{
  "init": "normal",
  "lr_mult_down": 2.0,
  "max_grad_norm": 0.5
}
Each number is 50 + 10 x the weight over its row's rms, rounded and kept within 0 to 99. Layers, rows and columns count from 0. The size before them is the row's rms in percent of the matrix's.

# up: layer 7 MLP up, 1280x320, rms 0.121, rows 972-1018, columns 224-255
# down: layer 7 MLP down (transposed), 1280x320, rms 0.128, rows 972-1017, columns 224-255
up972 092:48 43 29 55 43 51 62 43 45 60 23 38 52 44 65 36 34 40 60 48 59 54 57 53 53 57 65 67 42 47 62 47
down972 095:42 54 55 45 47 45 45 56 56 38 80 66 63 70 38 65 50 45 47 42 30 55 48 43 54 65 40 56 60 37 29 41
up973 103:56 57 38 48 72 42 29 47 55 52 52 40 39 44 58 60 49 35 56 40 47 55 46 47 46 36 44 54 40 51 33 40
down973 098:51 49 60 42 58 69 46 38 59 43 61 44 55 58 37 63 47 52 54 48 35 52 57 52 70 52 52 13 60 39 51 64
up974 095:62 59 54 41 68 60 61 65 42 72 58 51 42 61 55 36 46 67 53 46 46 54 50 47 58 55 41 53 55 41 40 52
down974 096:47 58 55 48 38 60 44 41 42 35 50 39 31 36 50 51 50 57 28 51 55 60 43 31 50 54 56 49 58 57 16 51
up975 100:33 57 64 45 63 69 34 50 49 54 35 55 46 50 33 47 35 64 39 56 45 58 62 31 50 61 78 56 59 55 44 46
down975 100:71 63 61 53 43 57 54 48 39 55 50 56 58 54 39 46 71 54 55 55 54 51 37 50 48 37 40 52 63 33 53 51
up976 108:54 61 44 56 59 58 48 45 45 45 53 44 40 29 71 64 60 64 41 35 52 68 46 55 58 63 51 48 50 59 45 45
down976 106:41 50 54 53 45 53 64 45 57 42 49 46 57 51 48 63 52 38 46 45 54 65 56 60 76 71 45 61 36 57 35 49
up977 098:38 61 54 45 56 64 50 68 56 32 45 55 55 31 47 43 51 53 64 46 32 44 44 44 69 54 35 57 48 47 54 47
down977 101:45 51 57 47 44 37 48 72 33 60 40 63 40 49 45 65 67 57 40 47 44 41 57 45 45 56 39 59 57 70 57 59
up978 089:54 55 58 59 64 51 59 52 53 24 46 55 58 38 53 58 46 49 44 57 45 49 72 32 56 44 52 42 58 65 45 55
down978 118:40 41 51 57 50 26 50 51 60 48 55 52 58 51 66 46 57 54 47 41 49 36 48 56 56 47 58 47 33 29 49 51
up979 097:68 37 56 51 23 51 55 57 28 61 58 46 46 66 62 36 40 54 51 47 53 55 47 54 58 52 62 51 40 48 55 58
down979 099:49 49 49 50 79 50 39 48 58 36 19 44 44 55 46 67 57 44 49 45 49 46 46 37 56 53 58 52 35 47 51 49
up980 098:53 68 40 56 61 65 63 68 38 46 58 54 32 62 49 40 56 38 49 49 21 66 48 62 67 42 48 52 49 57 53 42
down980 098:62 25 51 54 36 59 36 59 63 49 48 28 47 40 46 42 53 71 48 62 47 54 49 53 45 40 57 48 22 49 40 31
up981 102:47 53 49 59 35 41 60 34 50 45 51 48 59 39 50 39 43 42 29 49 37 56 56 42 60 71 39 44 51 65 43 62
down981 094:70 58 59 42 30 50 53 58 56 46 55 47 45 66 64 57 49 45 47 53 70 43 41 51 43 51 47 40 61 32 56 56
up982 097:49 44 61 37 32 52 37 37 63 58 47 49 50 53 30 42 38 24 58 45 58 62 59 34 45 66 39 24 20 59 52 53
down982 093:55 61 39 51 51 49 57 67 55 62 41 47 41 54 52 65 46 56 43 37 39 52 53 33 56 39 53 53 71 50 37 55
up983 093:66 49 53 47 46 37 65 66 26 71 50 55 41 35 33 46 51 60 37 58 50 60 36 68 39 24 41 54 71 58 53 52
down983 100:43 61 54 67 64 55 37 32 73 51 45 56 40 59 53 77 49 49 67 57 56 37 54 57 51 55 38 51 57 52 45 46
up984 099:57 40 45 57 37 60 42 56 40 66 42 40 55 63 41 55 39 37 61 51 50 25 51 61 59 53 51 46 40 44 58 35
down984 100:31 48 43 49 51 42 47 33 55 48 58 48 36 35 50 56 47 45 42 56 66 51 48 44 44 58 38 53 44 41 43 56
up985 106:58 40 40 41 37 46 35 48 64 56 56 37 51 49 40 53 53 47 43 59 52 58 55 44 42 53 69 50 43 63 53 61
down985 099:60 59 63 46 51 46 68 69 46 63 35 55 41 47 37 45 48 54 47 55 46 66 52 47 72 58 57 46 51 43 37 47
up986 091:49 45 38 50 51 41 42 47 43 64 35 56 58 44 52 63 57 56 50 35 36 54 46 48 65 26 38 70 61 40 60 59
down986 095:47 34 53 43 47 52 51 58 58 51 54 51 36 56 56 45 34 50 64 80 41 53 41 50 38 61 63 40 28 61 65 55
up987 100:32 19 55 47 49 54 56 38 57 51 48 50 40 48 56 40 46 44 42 30 55 52 46 54 51 49 50 55 65 42 46 45
down987 095:71 77 56 37 51 39 56 65 61 51 59 61 42 43 44 40 62 59 53 46 49 36 55 54 33 62 29 50 55 57 60 32
up988 098:43 48 63 56 67 51 51 57 55 44 38 54 58 73 56 37 63 62 46 40 27 40 53 41 48 54 39 39 49 33 46 45
down988 095:55 52 39 49 55 57 48 60 49 74 46 55 46 41 43 67 47 50 44 54 53 57 49 38 46 68 56 54 44 46 61 45
up989 099:60 43 59 39 32 58 54 62 49 50 49 50 50 43 52 33 40 38 46 38 33 44 47 40 39 57 59 54 53 51 52 35
down989 099:68 63 48 63 60 48 29 61 38 52 50 33 63 58 47 51 42 71 28 55 55 60 41 54 46 62 56 48 63 49 52 53
up990 097:53 47 51 62 51 49 73 44 41 52 51 47 56 65 70 42 25 57 41 23 63 62 59 61 55 32 47 50 37 56 55 38
down990 104:47 32 45 51 38 33 52 47 68 54 57 60 38 59 59 53 43 72 40 64 42 39 50 50 51 73 41 52 60 48 35 69
up991 099:65 39 40 43 19 40 60 43 48 46 57 58 30 68 49 38 41 43 42 50 40 44 29 58 38 39 62 58 47 50 41 45
down991 094:48 49 44 49 69 49 50 55 62 54 41 56 65 48 46 55 54 42 42 59 59 50 83 48 45 53 57 51 38 41 47 68
up992 106:41 46 52 50 44 60 57 39 73 53 56 37 56 56 43 38 56 39 47 39 67 35 55 47 51 57 33 32 36 64 25 49
down992 102:52 56 46 54 52 47 55 51 65 46 35 53 43 55 63 68 49 43 37 63 56 62 30 38 51 44 35 69 55 63 63 57
up993 099:53 51 46 42 67 44 56 49 57 37 43 72 35 46 56 56 45 39 29 80 32 48 50 41 48 55 58 40 68 61 50 53
down993 101:44 51 43 60 35 48 47 44 43 44 57 34 38 41 54 70 30 59 46 39 58 52 57 41 44 66 52 51 38 48 49 48
up994 103:55 44 46 48 56 46 29 36 51 59 33 45 56 56 60 41 48 53 52 55 59 39 38 57 50 34 58 41 70 64 36 45
down994 096:35 63 56 50 58 51 67 48 60 38 62 56 50 43 49 53 33 51 37 43 49 62 48 37 48 57 36 42 47 54 68 47
up995 100:50 39 51 67 51 44 58 47 59 27 57 66 61 59 41 47 43 43 40 52 41 49 38 50 47 42 49 39 61 50 43 53
down995 103:48 39 41 43 49 44 51 40 51 48 42 61 42 49 61 48 53 52 49 44 57 44 48 59 52 45 75 31 60 69 36 45
up996 103:58 42 35 42 52 54 51 48 57 39 66 48 66 58 61 37 55 32 41 38 45 26 45 57 45 49 56 46 55 53 49 65
down996 098:66 56 65 61 54 49 42 51 67 53 33 54 35 63 39 50 47 65 43 53 45 68 63 45 59 59 48 46 58 40 32 47
up997 101:44 40 38 49 60 53 55 51 45 53 33 40 68 59 28 45 55 64 50 36 61 58 51 43 52 70 53 41 58 60 43 59
down997 092:43 63 47 36 47 26 41 65 60 45 70 53 56 63 60 49 34 44 65 50 43 41 43 39 56 45 63 42 54 49 49 46
up998 106:54 46 46 55 52 34 62 47 74 68 49 60 69 45 49 37 36 53 32 46 51 47 62 26 50 61 52 38 45 38 38 51
down998 105:40 46 44 34 41 50 40 46 39 54 57 42 59 71 43 36 66 46 42 42 59 70 49 65 58 35 52 58 45 55 52 44
up999 093:41 52 50 39 55 43 46 53 71 58 52 46 53 61 40 65 50 54 47 63 81 49 48 52 63 50 51 46 59 70 40 81
down999 093:39 46 52 62 50 56 57 60 22 41 46 58 45 30 42 64 48 50 37 48 28 47 52 63 29 33 49 54 56 37 52 34
up1000 099:50 27 44 50 56 52 47 36 51 46 53 49 46 31 61 59 55 69 32 62 41 53 50 68 80 55 49 51 38 65 30 51
down1000 097:47 60 45 38 55 53 55 53 52 51 46 40 44 69 61 40 40 42 42 52 58 38 44 39 32 46 50 47 45 39 56 54
up1001 100:49 41 42 51 46 70 61 49 49 63 55 61 26 64 62 46 68 52 66 35 42 32 61 55 55 46 29 42 64 53 56 47
down1001 098:49 56 54 51 54 24 41 47 51 51 39 45 61 39 54 50 42 52 43 55 54 73 52 43 47 39 50 53 48 60 51 61
up1002 101:51 70 41 68 30 59 36 43 49 40 54 63 40 40 52 43 31 48 45 63 54 72 58 54 56 49 68 58 52 50 48 33
down1002 093:51 47 41 42 41 59 64 52 41 62 46 30 63 68 57 56 52 49 52 49 55 59 49 39 44 46 39 43 45 39 62 49
up1003 096:49 55 38 34 61 59 53 49 50 47 43 54 38 65 46 42 48 68 46 52 51 78 53 48 62 59 41 31 28 41 43 63
down1003 092:56 57 67 53 58 50 41 40 46 36 48 30 16 42 54 40 63 53 51 45 53 31 50 41 41 47 62 45 56 51 46 31
up1004 095:51 35 57 61 44 46 46 47 41 43 50 56 63 39 59 42 44 51 45 27 57 50 43 65 58 60 71 51 63 60 55 60
down1004 092:42 50 43 56 47 58 44 46 48 56 66 48 60 65 52 66 45 39 46 46 47 44 58 53 38 49 55 52 56 51 49 39
up1005 099:39 38 54 62 39 24 48 52 69 52 47 70 45 46 60 46 41 62 44 44 40 47 49 52 45 55 55 50 61 27 67 55
down1005 096:48 46 64 48 56 56 42 46 35 35 65 43 61 40 42 49 55 38 72 45 51 53 56 41 61 43 45 68 49 53 43 63
up1006 097:53 33 39 47 49 42 71 55 62 33 52 48 56 54 56 45 29 38 50 46 61 51 47 54 65 49 54 54 49 62 26 51
down1006 100:40 40 54 35 64 51 52 43 46 47 41 56 49 54 71 48 41 62 44 54 56 60 22 42 54 39 69 40 54 38 53 54
up1007 091:36 42 40 32 44 55 49 48 49 46 44 48 66 55 42 47 42 52 58 47 71 51 72 47 44 39 51 56 29 46 36 50
down1007 100:45 58 61 51 49 53 44 45 52 46 44 50 30 60 41 44 39 53 54 46 61 38 49 46 37 48 51 52 16 57 40 39
up1008 097:40 37 64 57 54 56 46 57 44 43 53 35 37 53 50 46 33 55 37 57 42 51 58 51 28 60 69 62 57 40 59 45
down1008 095:45 53 50 41 56 41 55 44 48 50 55 47 57 35 59 40 47 22 44 51 49 47 40 42 66 39 49 50 59 42 31 45
up1009 098:72 45 50 77 53 66 59 51 54 52 54 41 41 53 54 39 42 45 49 65 30 54 51 36 59 43 50 58 54 52 44 40
down1009 089:36 58 60 24 43 38 47 59 40 56 44 42 43 54 42 56 41 51 39 45 63 55 67 90 42 58 43 29 48 58 48 57
up1010 103:62 52 47 61 53 33 48 66 61 59 53 49 20 26 44 57 47 44 55 44 61 57 56 32 38 49 46 58 53 45 36 56
down1010 099:32 33 51 70 36 33 48 37 66 33 44 67 41 57 40 65 56 57 49 61 51 46 45 40 51 60 34 64 51 52 92 54
up1011 099:35 46 44 51 51 66 48 46 61 55 43 61 47 43 22 45 46 47 47 53 69 53 54 42 54 42 58 55 58 38 32 45
down1011 100:56 69 47 53 58 39 42 59 32 41 44 45 35 46 64 65 55 57 51 47 34 48 35 79 62 55 43 47 50 57 60 63
up1012 087:39 51 44 56 50 57 52 47 42 41 50 55 40 41 45 56 33 57 34 53 46 70 59 52 62 43 56 42 55 36 61 38
down1012 091:56 32 32 50 56 49 35 51 67 41 46 39 67 50 62 42 56 30 70 49 42 60 57 39 46 75 47 51 63 62 56 62
up1013 095:36 63 73 46 50 45 37 42 58 42 37 39 52 55 60 36 48 69 46 58 53 51 39 60 50 50 46 39 56 41 58 46
down1013 096:62 40 66 48 45 66 54 37 44 36 51 33 48 50 45 68 55 34 39 59 50 51 66 49 40 38 48 59 39 51 49 38
up1014 102:61 41 70 53 51 44 44 54 54 34 55 56 69 40 60 66 38 48 35 48 37 46 49 37 64 56 68 57 59 62 54 42
down1014 102:64 49 46 49 48 18 57 35 50 59 59 39 34 40 60 50 68 33 56 43 42 59 53 45 33 51 69 66 38 57 57 56
up1015 103:38 42 65 51 53 53 61 42 49 55 44 39 32 55 41 70 50 52 30 53 54 56 52 55 39 49 45 53 53 58 55 62
down1015 098:46 48 25 46 50 52 52 55 46 40 56 49 35 46 46 52 73 51 58 51 51 45 44 47 47 45 45 48 65 49 52 37
up1016 097:44 59 36 49 49 39 59 45 37 64 36 55 38 44 41 54 37 62 43 41 45 24 57 49 54 53 58 59 46 45 47 57
down1016 094:42 66 64 54 51 38 45 37 66 44 58 36 42 61 55 40 57 54 48 66 37 61 31 37 44 60 43 54 57 56 52 38
up1017 093:66 56 41 60 46 39 44 60 54 43 56 61 45 29 44 38 45 44 37 57 64 51 46 62 39 55 72 48 52 46 36 52
down1017 090:38 42 63 34 56 56 41 34 42 44 36 54 31 54 38 57 58 40 53 44 47 29 45 64 40 49 50 65 36 44 35 50
up1018 095:48 47 43 45 38 33 60 59 66 23 46 59 50 46 35 43 44 38 51 68 55 23 47 65 60 57 50 54 46 64 30 40